Weights of a small GPT-style language model, trained from scratch on English Wikipedia.
Size: 8 layers, vocabulary 8192.
Architecture: LayerNorm before each block, rotary positions, no biases in attention or MLP, tied embeddings, attention and MLP in parallel.
Training: a variant of Muon for these matrices, 217M tokens, 13270 steps.
Each number is 128 + 24 x the weight over its row's rms, rounded and kept within 0 to 255. Layers, rows and columns count from 0. The size above them is the row's rms in percent of the matrix's.

# layer 3 MLP up, 768x224, rms 0.137, rows 193-220, columns 112-167
size [109 125  96  85  99  93  96  98 109 103  99 113 109  88  91 100 105 104 110 106  99  84 109  94  83 104 112 108]
[[121  86 154 147 127 111 161 117 137 113 116 157 114 164 135 163 160  93 140 116 149 129 124 140 145 137  94 134  97 106 159 111 164 141 108 107 118 115 131 133 147 123 165 114 125 140 134 115 120 145 135 104 157  84 109  97]
 [136  89 109 124 101 142 107 166 131 144  80 152 128 126 172 127 174 164 114 129 117  87 131 131  93 120 126 131 157 141 131 143 116 143 119 136 106 113 101  77 164 127 149 136 113  98 143 120  85 109 116 154 112 131 136 125]
 [131 148 137 154 107 105 120 119 135 136 107 113 108 116 169 130 166 115 138 138 133 147 122 121 150 188 148 140 138 161  81 157  87 101  88 109 150 111 140 109 157 158  88 133 132  71 146 161 132 135 136 125 156 109 114  94]
 [ 94 147 178 133 121 111 111 104 134 119  68 128 115 116 121 127 143 141 157 136 106  72 152  76 158 130 144 121 128 124 162 149 109 123 108 135 180 121 134 125 140 109 165 103 132 147 130 136 142 136 106 107 170 108 152 164]
 [148 161 135 165 123 122  82 106 122 155 100 129 121 163  97 137 131 122 162 126 167 124 141 147 129 105 103 143 121 127 150 116 146 104  80 115 124 123 110 122 106 122 162 141 166 121 117  40 122 112 183 123  94 121 123 144]
 [ 89 126 119 149 128 158 108 117 155 144  83 183 100 146 197 122 145 145 111 164  97 135 141 127 120 124 140 120 153 137  96 161 127 121 167 115 110 103 120 110 129  93 153 122 130 123 158 112 133 173 114 118 131  74  92 129]
 [120 146 167 155 136 144 158 158 125 161 151 165  84 156 144 147 121 161 127 108 191 142 152 104 111 122 103 129  95 133 129 143 107 119  90 120 151 109 150 118 117 157 117  95 124 124 145  52 123 112 138 118 172  99 149 175]
 [151 134 150 126 152 132 193 156 103  87  91 141 114 146 155 109 162 112 142 132  74 123 127 133 138 107 120 117 159 152 142 127 145 131 120 119 140 115 167 110 165 172  64 127 135 153 149 115 156 140 161 110 133 136 140 138]
 [110 200 139 132 140 141 150 160 124 195 125 117 118 148 141 112 122 133 144 132  98 128 135 112 118  83 132 159 129  92 105 183 128  94 118 119  76 133 117 152 150 131 126 133 127  83 105 152 147 115 122 143  76 144 122 153]
 [184 113 138 128 138 136 131 111 107 106 110 119 143 122 155 110 144 127 129 119  87 125 178 174  87 119 106 101  87 156 154 194  57 149  92 134 157 118 108 106 102 122 107 127 139 128 125 135 126 135 154 110 126 130 129 113]
 [107 115 143 133 122 117 133 104 134 119 141 106 107 107 160 111 123 142 110 179 161 117 116 130  98 139 113  78 157 163  95 128 137 139  92 110 127 137 100 171  98 152 121  93 113 126 151 119  98  91 156  97 109 165 122 136]
 [148 108 152 154 132 171  90  98 107 114 130 128  97  79 110 123 158  88 126 149 132 132 104 131 133 135 114 158 113 136  75 114 120 122 145 125 128 144 130 176  92  98 134 129 117 154 115 131 103 138 107  97 116 145 149  78]
 [134 112 150 131 115 125 118 156  98 197  93  92 137 135 119 132 141 128 119 107 150 149 100 115 150  78 128  95 112 126 126 133  82 161 124 168 141 109 157 130 127 102  97 142  86 149 176 136  80 158 125 161 139  74 119  58]
 [145 131 114 108 138 109 128 144 136 127  81 140 145 156 158 104 143 120 123 135 118 129  99 111 143 133  68  97  93 144 119 155 113 106 133 110 127 119 165 107 115 146 103 103 125 133  99 139 117 168 127  97 160 131 163 103]
 [106  90  97 166 106 139 119 154 152 119 156  70 125  99 138 148 153 152 129 124 156 118 118 123 149 106 105  92 101 115 149 144 147 100 143 160 142 146 155 144 153 154 110 104 131 157 127 118 173 133 111 126 136 110 152 152]
 [154 107 176 138 163 162 106 128 151  98 110 110 137  94 159 109 131 136 119 144 118 151  86 107 115 140 108 108  95 122 128 113  93 103  99 178 128 123 120 137 118 101 134 122 149  94 131 105 129 154  99 145 171  99 156 154]
 [ 94 191 121 117 139 103 143 130 116 114 134 147 137 138 116 126  70  96  81 157 135 140 173 116 124 144 137 111 148  76  97 157 139 137 154 113 169 120 132 125  93 171 120 125 111 153 141 123 134 182 113 106  91  95 123 107]
 [106 107 110 109 121 111 153 116 124  78 133 176 126 149  86 115 137 139 159 138 170 157  79 123 133 130 125 137 144 120 183 120 143 127 131 133  92  88 154 129 125  91 129 129 104 104 113 159 112 142 121 104 107  88 139 120]
 [108 111 110 128 129 153 126 146 124 132 124 134 119  80 164 105 123 108 150 147 105 111  91 121 161 121 101 160 137 114 159 142 101  71  95  99 169 123 136 158 102 128  97 142 107 113  89 132 128 152 100 139 117 139 122 133]
 [125 125 167  95 125 158 144 110 105 119 150 111 160  96 148 168 146 148 125 121 134 102 155 132 108 148 186 145 126  80 113 125 149 137 136 135  87 155 111 177 106 122 134 109  91 125 141 110 136 172 110 110 125 117 156 158]
 [123 104 112 130 118 160 107 134 113 138  72  92 123 100 123 133  80 114 109 144 106 119 161  77 125 129 120 161  91 104 144 107  75 157 127 153 168 123 119 128 117 152 154 158 119 154 111 148 145 129 123 187 151 157 117 115]
 [ 93 150  97 126 164 110 102 117 112 103  97 148 114 157 135  81 151 105 108 146 127 111 136 156 115 103  93 125 183 134 112 130 136 100 135 130 112 136 156 136 118 140 132 122 129 113 136 128 158 133 147 127 128  83 167 102]
 [149 122 158 138 154 156 109  95 156 164  91  80 108 138 122 147 116 110 131 131 139 137 137 107 203 122 113 145 128 100 142 141  83 142  89 123 106 146 105 158 142 116 125  96 122 137 101 130 117 115 112 121 152 118 108 111]
 [108 120 144 149 127 137 152 128 139 134 131 166 117 145 141 141 162 118 157 160 150 163 185 112 127 101 117 147 113 156  94 126 129  99 122 126 118  97 134  89 160 151 164  98 103  88 148  85  89 117  84  99  95 132  77  72]
 [102 127 141 140  88 149 124 123 123 134  94 108 145 127 167 129 170 198  88 148 151 130 142 132 141 140 116 160 154 148 140 122 119 137 165 126 132 121 144 159 151 188 136 132  92 116  91 115 141 132 131 144 108 152 129 100]
 [100  97 140 150  99 121 135 163 148 130 129 114 115 130 139 114  88 142 147 150 110 110  77 114 143 117 141 122  53 152 135 128 135 128  93 170 101 142 102 145 146 142 122 179  88 140 113 131 148 136 172 133 162  82  97 160]
 [128 135 108 152 130 168 128 145 152  91 122 140 146 136 125 118 145 165  88 142 110 139 148 118  98 122 107 162  91 133 106 122 138 140 108 153 114 132 104 100 146 106 118 123 161 150 115 117 139 119 150 106 158 110 164 154]
 [116  94 136 109 105 148 124 125 109 117 109 110 123 175 130 139 137 125 153  87 120 148 103 123 120  81 103 150  64 169 151 114  96 167 102 126 174 146 147 122 138 133 104 127 137 134 186 139 146 140 114 141 191 112 121 153]]
# layer 3 MLP down (transposed), 768x224, rms 0.26, rows 193-220, columns 112-167
size [113 122  98  87 113  95  89 109 112  95  95 113 115  86  87 108  96  92 109 119  94  90 100  96  96 101 108 104]
[[160 116 156 100 130 124 121 146  97 106 138  98 158 108 127  97 100 127  79 127 129 139 165 144  97 141 155 127 109 106 125  92  78 128 151 111 155 181 145  97 106 171 128 161 143 147 124 121 137 135 139 124 107 145 105 153]
 [117  99 111 143 176 143  96 120 119 118 190 106 144 139 147 136 120 157 142 108 118 132  66 160  87 111 163 124  64 165 143 147 109 101 119 115 104 146 128 116 105 125 142 132 150 161 140 135 177 125 115  96 127 150 136 140]
 [115 109 105 134 155 112  95 143  88 132 106 111 109 112 145 117 148 113 129 136 175 131 142 168 147 132 148 123  99 106 153 125 104 144 120 117  99 172 140 110  96 116 125 159 132 111 141 133 140 146 129 119 119 142 143 166]
 [116 116  96 134 115  83 105 145 140 176 132 154 107 130 136 120 166 191 133 164 175 138 123 110  87 121 155 148 126 148  85 130 152 157 100 154 137 114  88 137 127 147 101 120 145 138 144 194 101 132 152 142 137 132 142 142]
 [127 135 133  94 146 172 122 101 104 132 166 111 160 167 115 158 112 117 181 140 127 165 156 116 149 165 151 123 110 106 157 133 140 113 131 100 142 135 135 110 149 150 153 140 142 157 124 107 168 144 121 159 129 139 126 136]
 [135 119 136 144 149 116 122 132 140 123 114  83 145 131 115 127 113 138 114  92 151 141 161 122 122 142 119 147 129 113 172 147 105 142 102 146  91 133 175 157 147 133 123 108 156 129  97 162 114 157 141 185 142 123 159  84]
 [110 139 167 143 106 148 176 174 142 118 138 188 119 167 157 126  88 112 101 108  98  87 148 155 101 159 156 128 111 201 135 164 122 110 124 140 136 131 116 151 147 109  98  86 134 122 108  85 110 137 163 153  88  90 124 130]
 [109  91 143 120 123 118  80 137 167 154 152 156 108  99 160 129 127 151 129 130 139 175 112 142 140 124 143 151 114 172 110 119 123 134 127 147 124  68 126 154 139  56 103 114 148 129 104 115 126 130 150 141 121 152  87 126]
 [161 151 132 122 113 110 111 135 133 128 133  76  84 130 148 134 137 110 136 128 130  89 136 158 165 186 158 131 143  74 143 101 152 135 165 138 161  90 113 148 123 162 124 119 129  91 154 114 168 114  95  98 142  89  94 113]
 [ 98  98 110 150 147 140  87 132 140  71 155 122  98 137 117 144 101 152 125 158 108  78 144 138  96  92 143 135 113 136  70 161 141 140 136 164 138 118  94 124 101 169 125 129 109 120 131 132 174 125 111 116 167 104 124  88]
 [125 138 129 134 138 109 150 104 138 107  98  85 110 126 175 107 137 153 124 136 137 110 110 134 141 132 135 135 162 130 168 107 192 105 133  96 109 147 119 124 121 132 119 126 158 117 195 100 139  93 120 130 126 146 131 154]
 [146 110 131 155  72 114 143  97 108 121 135 119 109  55 133 124 167 139  93 104  89 151 163 142 121 135 137  98 171 122 165 125 143 115 138 122 169  97 111  99 137 121 141 140 136 141 123 100 116 145 104 111 151 142 183 106]
 [104  91 174 160 167 142 121 122 114 117 155 153 175 111 139 151 100 118 109 126 105 135 128 125 134 110 116  99 119 126 120 109 100 128 141 125 132 155 141 163 140  86 141 132 108 132 112 119 125 138 125 122 132 134  90  72]
 [133 134 153 160 117 114 127 109  84 178 147 158 108 107 129 148  85 127 117  93 154 137  98 126 137 162 139 109 142  69 157 132 104 120 114 164 192 122 152 127 128 112 122 114 121 121 100 126 167 128 111 148 164  98 121  85]
 [ 78 154 136 119 142 155 117 129 107 130 116 161 166 136 173 102 124 103 125 119 125 181 149 126  99 140 121 114 168 152 145 130  76 122 107  97 110 135 111 128 126 163 171 131 115 111  75 118 127 103 112 163 111 168  95 140]
 [101  89 104 138 183 116 111 130 134 162 176  47 177 146 132 159 133 134 115 125 109 176 110 108 162 105 154 143 140 134 138 143 144 117 122 148 133 162 117 107 154 150 132  91 143 141 125 133 170 110 112 151 145 138  96 143]
 [139  82 104 153 114 130 117  79 147 154 117 118 107 127 172 155 147  95 113 124 134 126 150 104 132 133 106 143 103 162 122 117 115 135 147 128 117 139 108 111 161 154 104  84 110 119 135 101  88 113 136 133 136  83 140 130]
 [137 105 129 132 142 140 147 135  85 114 120 132 135 101 118  94 108 145 156 124 144 170 117 143 101 164 156 126 132 141 143 107 131 111 113 127 145 120 133 120 116 141 131  88 143 167 103 110 141 129 123 104 110 123  79 159]
 [159 121 118 144 114  92 155 103 125 141  94 136 144 149 113 124 125 111 130 133 133 151 118 123 111 145 144 148 164 112  90 141 114 126 145 119  99 143 128 132 149  82 155  98 138 142 166  80 121 145 121 154 126 137 164 132]
 [133 138 126 146 148  77 166 154 146 146 160 119 111 130 125 132 142  52 142 138 171  84 135 167 122 155 125 101 129 111 140 113 118 164 178 111 107 139 154 133  99 111  71 123 134 146 129  89 125 116 124 106  74 150 116 107]
 [147 154 153 137 149  92 121 142 194  96 146 111 139 186 138 124 142 148 124  81 148 148 111 133 104 107 137 157  94 164  98 150 159 136 138  97  96 135 151  86 123 111 116  99 143 125 150 129 135 118 109 113 148 138 155 156]
 [109 151 123 175 126 104 159 111 150 193 133 126 106 127 104 169 162  98 108 138 136 118 115 132  94  72 112 144 116 129  89 123 145 160  78 138 165 110  93 131 105 136 131 102 122 115 150  84 131 106 109 104 142 151 122 127]
 [120 118 110 121 166  80 138 143 101 118 120 143  97 125  86 126 125 102 110 126 133 138 163 107 124 142 142 144 105 162 127 163 166 118 153 107 117 140 150 108 102  96  99 100 138  75 148 157 167 143 114 120 147 176 135 124]
 [188 148  94 104 121 142 130 110 142 120 144 124 111 108 182 153  96 149 146 114 108 133 135 137 124  91 106 125 131  82 113 123 136 128 116 133 101 172 127 157 114 146  81 150 123 125 158 150 151 117 140 111 120 124 122 124]
 [141  91 140 117 130 112 126 190 113 127 105 129 163 106 109 135  97 106 186 119 137  99 151  88 107  97 121  94 131  85 163 116 155 134 131 147 101 120 125 110 120 151 143 115 182 154 150 126 149 128 107 136 136 126 179 114]
 [ 80 133 124  99  97  86 134 153  96 187 157 150 148 143 111 108 114 114 122 112 132 134 165 130 140 118  97 147 145  91 167 125 118 108 134 128  88 166 108 126 126 148 141 133 123 126 148  98 172 159 153 150 135 123 123 154]
 [144 152  99  77 141 175 120 191 142 118 126 103 118  87 139 106 132 108 128 133 113 130 160 119 159 164 106  87 148 134 168 147 116 109 129 108 125  94 138  98  66  83 210 156  81 148 145 170 137 116 122 120 131  77 133 125]
 [150  88 115 143 133 125 139 140 116 137 113 126 130 113 129 116 148 136  92  94 108 109 126 104 175 124 109 100 149 170  98  91 159 160 146 131 133 120 130 152 140 133 145 140 139 141  55 143 133 148 129 109 105 127 184 127]]